Weights of a small GPT-style language model, trained from scratch on English Wikipedia.
Size: 9 layers, 2 heads of 32, 0.708M parameters.
Each number is 128 + 32 x the weight over its row's rms, rounded and kept within 0 to 255. Layers, rows and columns count from 0. Numbers have three digits each. The size before them is the row's rms in percent of the matrix's.

# layer 3 attention value, 64x64, rms 0.0377, rows 0-63, columns 0-31
096:081109142112143157133099148130147150129097173108084170169121129133175089178099123125109183098185
089:129084121095088129134089109108179167131118123140112087189118144105137148121155130107108180105152
105:153123100113143153161146123107088138061154120059139118156193105132132153124171190120117157078104
100:156097097116106172168111142143135161073061139136086132125067139104149083128094081101127106127134
092:131090096162106146135110074146133158155124130094161213066146118154099090122051140151188107129145
090:141071114101151162074133140156134152116092147135145120054159148085166125095091084165127127168157
103:079114081153144112170079125136139089167099175176137127064089138133121145113129073135116116203123
100:122153111190207156133166135102138143092107139087106133037111093117138146118172078117170148158101
120:129174134111157094131144133130104121108060096172134141177194105132164107105156130182120128125120
105:159105115128129138122105163147148119117105226099144101127118102079115172130100080163122135108161
100:086119154097110133152134197127132070175126159051125127115178123158158090159156182095161153154118
089:079125116189124108130168164146169167127103153081158092084110109132112126152175101161084163107081
094:174060119119120089142149062092144139132142145090119215132154119094092172090114101128124112139106
093:174071109157132168203157069093084112125134128117088084139155120152132172162123140108172191139141
085:146146151172155138121118174084126092205138045149108111103119199114138121151126094137173122103108
094:125124141110042163183146135129162103113155099153047110112130123114093203117122118100111107128149
095:161081153155109087120172123131149127195154133093219154137074153143135109177154066141101136118131
090:104056078086192155095191087093160148191120161110147120086113100164117188118154124132085106114192
088:123138100077088113159144081091148157231102119106122122125110167121115116148072140149096100118141
107:171147119127079160146126144146131112191147185105146107122092141169043110121046146108076166134150
090:143104142087113177181119034143133085108146147146110125085135160126106100137214136155156170115088
109:127087118137161154103133130144056055130157096116169114127145162128094150117098159174157174161143
101:185129111125184163099178120138171127106128165071106141135080090121099182227155133128128096098172
087:127133166178127084141147134148107141105125149136146108154088202094093099130073085131111145122169
091:108122142172128165128102186170112133073149083085163144084087141103111133143108153179160104068104
111:093122079152145147104169079135138142093090117191104110105073078182155093097122125152163107110125
094:065095142113142097137144086127166117089187165114085102081135156126083083174115100123085123155133
092:145122198153191175148110143147180115157073181116145115074146108165138186124116092131127104122116
095:121143130107156124125030113118111106070121142132220090087146088154152177166178163106149166140122
115:103133064130210130127177138164157180148079081144154163096086126132110135111108130092104127077151
096:183108080155119114079075114154083123172137154126148130152114139154167097115147176124136063139122
088:082127091113104128121114138116186084155049137144087165163160112120063152148170173133151132108076
099:098116109116141164121162112137134166130126105108085073184133133142136133112169030134145124159165
093:133124137190157095158105160138113143098164150095119081122119136102162142166096077180096091165109
092:087131112043136137152106144090173191115151137082128150137114068096108152167143130109148081085133
093:069117146074083145146129106185109136126096122144167098090097136132067090095112225105122125099165
107:109126092204145151067144088096110164130094129124090103134098135094158156102093185184143085137160
113:088082148130043117147080150157085107142128117131130103115169131086187203144111181159154114122161
095:136120139133216113106160163132129199136168126126163133097127161160108129174077092106087136161119
107:141102146130116152133115198160092101107124171047161157130152073170131131129091087140163155151110
114:135184170164125111119196197159153176076119120160136129069109128099047154170105123144112128096128
100:117137136071102148118120122147170113086182157110130161143104160125138153166143081110103132148153
096:116137076146179137140145101092178134067124106167112133133075158116153135091145053103122120169132
099:125108086154136169139064104133131100096136083148055060070136110142138154145110160140159128142156
114:156096096142102112079174136136077141129075139210159110065173118117119120093133166126113137184161
104:107164151099133086117119128118161152150103120113130113090185141163153089119114113132165209157130
116:075140127090175139090135127114170165067154108120151096129071078148169179139144140082092157128201
102:111119101095143160165109113145112096095155110113086172133118048186055125093116173129170139136130
105:163195127114114072144089076154118143130130174118169105152115115113114100069091138139085085160119
115:126144091070125074168144160104097127222096109178096129151178096112097120160168120167129174132146
114:140118165104102123115149201130144112160178147095174107093186082151117137107152167077101086159081
104:128156063188118158158175070097139095080129097098137114176117140153136136184178155170130146094151
091:111104155142205184112137149199128111144181146141121069113107129142125060168054135129090155172093
097:106145064119133130112146150165198167184130180112117161070140145097086134138127092119150098179109
100:157081144141107062168145194111089123109166080133147058114168061084142120092096128143123148125095
091:124140094152181155101083130124159081126163162143084137152162090086243135099121096107138140159074
108:077125094126140171157043157131137060161093173138136126091061180147109117130148104072177141193171
100:131163079194124092157114076137134101137214103178085113116122095117130168143130123205107142159141
097:120145171123091160148166122096188154061124135106124114093197102155153120099124125139183137118094
102:101135164148069089140102148143125115155136166131177160101063131155088124138116106128135165117168
094:135046134142172132126047142165146109108117088150101159096081110106121154101132126076157106135128
100:123086042145134089130146139134125092095163151080155115123185135134107114089216126128089147124167
108:069082100164152103203104112140124142139136145142153105086066111118117128073187097155170169150137
098:068115161098112136123157119096082126121191139115111139087136160095103130153076162173160139119138